Weights of a small transformer language model: a variant of Adam for these matrices.
Each number is 128 + 24 x the weight over its row's rms, rounded and kept within 0 to 255. Layers, rows and columns count from 0. Numbers have three digits each. The size before them is the row's rms in percent of the matrix's.

# up: layer 11 MLP up, 512x128, rms 0.137, rows 361-374, columns 0-63
# down: layer 11 MLP down (transposed), 512x128, rms 0.136, rows 361-373, columns 0-63
# gate: layer 11 MLP gate, 512x128, rms 0.132, rows 362-374, columns 0-63
up361 111:133163136150149101140102118144163170116100152152154139125126090144138123120111108160130119107130139149086113159161152122111099133153109139119091126137136167131143142078161160091160080127148115
down361 110:115164145103122111099118097168134141103170137146175154143132119132139127118125121150098135138116121150146120145129133090137137121131134108102136117135143188123195130111100131119143148115130072
gate362 098:148127144148138151133161155105159147113115124112146152134062115164132118111145127132172092138089140117123159113116081130130091130154137141099133125098115131104127169145173110185165110116166109
up362 104:122112109146182135134106169143100126141101159152100146093113113125122143178072115119115133135130137128189146130174172142132114158091146150119113179130119167146162095152141112131149107119146131
down362 109:142112155134155126215131127117072111123100099089135126106084131139103125155106125103120127143123122131146123156109124149146130110121103109098143135121123121094139138114111110127196098097126145
gate363 112:107122113159105156167115139106112106135113132152114121147115129022097088122149142151104108150117124148141114127155156174116089105089104113129123132131132142178128115123109124119145084130094116
up363 113:121181110138156130124122184160152095144133122134090120137139119095112118090106171126141120132106145114102101135102160138117148109095141169154104116120159148127145107125151144133104116134099079
down363 106:133149104170140141093174160158110169133114114139105129128152158136148153131070148133095144115127141114132110126147144166143121127128127131144142137125185127116137138124135127153124128114127139
gate364 103:123184071149139094167113138134117091141131139074145108116116156113168128147121141159130130121096149116125161121136156135147096099151088107117177125111122109105174135117130138153125145124125125
up364 112:135154143104114088138134112140101099141108122160126178105150131131122128139135131146160064088123175139127084095112116120145071129153154172161113124140119076148105127080096156110125133121142110
down364 109:107139096156112103064122130127083106151092129121127140123120152118101116119116158125145122151087133135148144104128126122127114110090130136139150087104152129124119147107128167143135105108105156
gate365 110:153128125099138116154145114138126159117127091150126142118110114141106074115106168143117140181136126178111134133156163179142181120117132132099118124069125197149136160125149148144111100107087103
up365 108:134124146142124138131137100129144154155165084111140152146150111125148134169141113152157147143125129099131129104150139144113153133133133169096158102092137147096107134153144122148126144148122128
down365 108:147136095131163129135135119134152147124148091119106162077155124155127146139089099103088097111129109116120155111096122077138125088126110131112173137141107140184115139148118117127132173087116104
gate366 100:148102130121101126149141138109109148099148150118113132118127142103156093101134106178151133126096105123129117127158187183127113152137120125096122156134152122129157140082160137133115133106120141
up366 112:113150101143126161089149141135139159174138132094145115125136091156126122137119160104112140162123087118124155118113099094115164090131137126106111067150127143093137172133140108153085160103124140
down366 112:109143102141130130224158141173148174122148088136125137135121103191119117119100105138135114199108126111112136122115129128109112165133150122132123109181123125135122155109147091145099146160140109
gate367 099:125176185102126141143091137116113122153093122113135101143153112117100091134115139136117141113112080122099090159112155129107146156089129138114110107140128119163150164102113120100125106115110125
up367 090:125104127082141117158090122155129099123148103077144166099134114075083150102107095108112081150187122158141105172160109134103126138133152151126147116121102096165093124121160103122134119137142156
down367 089:163119133105128116135094162063147124130118129135164109101075166106131118108154178104161154140122139081155094163166104151106140094147120122115128156123131123137136072151096131118122086141098126
gate368 107:123153129120102110177115166112111119144138139125127119102151186077146128125163119084122064143107093119108127133166101165118118122132131145138149148147155075104160111120112107119129145137104148
up368 111:118125121128130147139149128083140142147126117139098104088105160104087128103141140123116121131121079119182122147089208099149137140104120125097073158107088152131118120139177125097116098094146103
down368 108:128116070171129126143159130147135151103115099144141084154092100122125123142094071138138116156163165124181139143165145112099108163145127108166092179149099175177117094157132160126141149149127117
gate369 098:127122153175138134145146114124140164135111156120150163135136118130131138100132151171127150156107153139112145126131168105110095143148146124138139104144172100132131105116149160105111146124094113
up369 111:100144131113145084120128137132092108150111073146150119126146120095142113142121135132160073117167147150126147115155114156091126128115151125100129126149131154188126100141146115105156106118127101
down369 113:095146148111150095120119105148100112121121115127141104144128114124147115144139156128175105151147119121120109142155114096128129153092136141102130102169139134173136094146154147133151119112139110
gate370 097:141099136126117166142136139106126110125140180119141132147149102088132158176167096107137120145086138155160147115141116139100084095111131119156179122087111162165158135092113089158125116148159159
up370 088:142118135098164126147137171085111112110133116154136106145129135148129127088076109082085151132164124137119152110124109137147141161101128087144119138113113143149130162095132109147117137138110130
down370 091:171157140134144145136117143142128116095092157102142169124125153139128155156070119132132124137136164166134125171163119096117118095119117130140130103104141126096120132129120154131164159156123109
gate371 096:118148188184130158120135112145132102119117136085112140138125097163126118110133126154146161170146113123114100120130139135148110100159148138147147124114095117133149108137111128127102128113152147
up371 093:126111133153164128122171144129107069107152135110106150095166144134137101146116130126149101167114100109134107144158082174083112123148170148116120116104136131157113139117129160143094125150087085
down371 092:142103137161115135208122120171133182160126111097110131121106109128149154146151124139134128132138113135106118107100135130140118124147121107146140123139101105138172126131119133110093167148120147
gate372 103:130179126123157125172141169125138099143115122128162086129160107138076129102146110113123083116111159162166159130117144132144111134112183156081152144149143152157125144143130111109122148112116075
up372 100:138127127158107167111082148163147148118106137148125123136101128108160141109059097129164173107129150105115092127113118097140160122132109142178112111100120150173118135185102083183185118122111103
down372 096:128101110132151118252094133145167160138135147129141094131141145120144128133129142130117147132136113149170116125172140149137110143087120154136126113099146135146140130137143142121128151111130091
gate373 099:112158123105114126133131140137134131138088091114131135159121127088127119174133163096143113115119193152111128095138133149141099118146079113150117145118184132169133131144136127126119140121128104
up373 095:132157091133115133128108130179163154110099121126150086133099124112112103126118110104033150116138148160151116129130141147176133102133133099131161115112163170116142086081166131127122137116122161
down373 094:103154097136160125060153145120113129098114149116101131101097156118161143161140126123115128111100096125101133058103137124108105125155113148109145108123094151156113111117124091101106131140097116
gate374 100:142080155159187144152121170099113087110097112158123144103110113120127164099091122147137171098092117147142098143157159095140119156092135110139130107168123147143097151144125122167168122150098092
up374 092:138136132128119162138092113159118169089127179103138140117074147124092170080151098105138117095137109163127134138105157127124128096139116123135077148133118104145165118142102109121114144105153149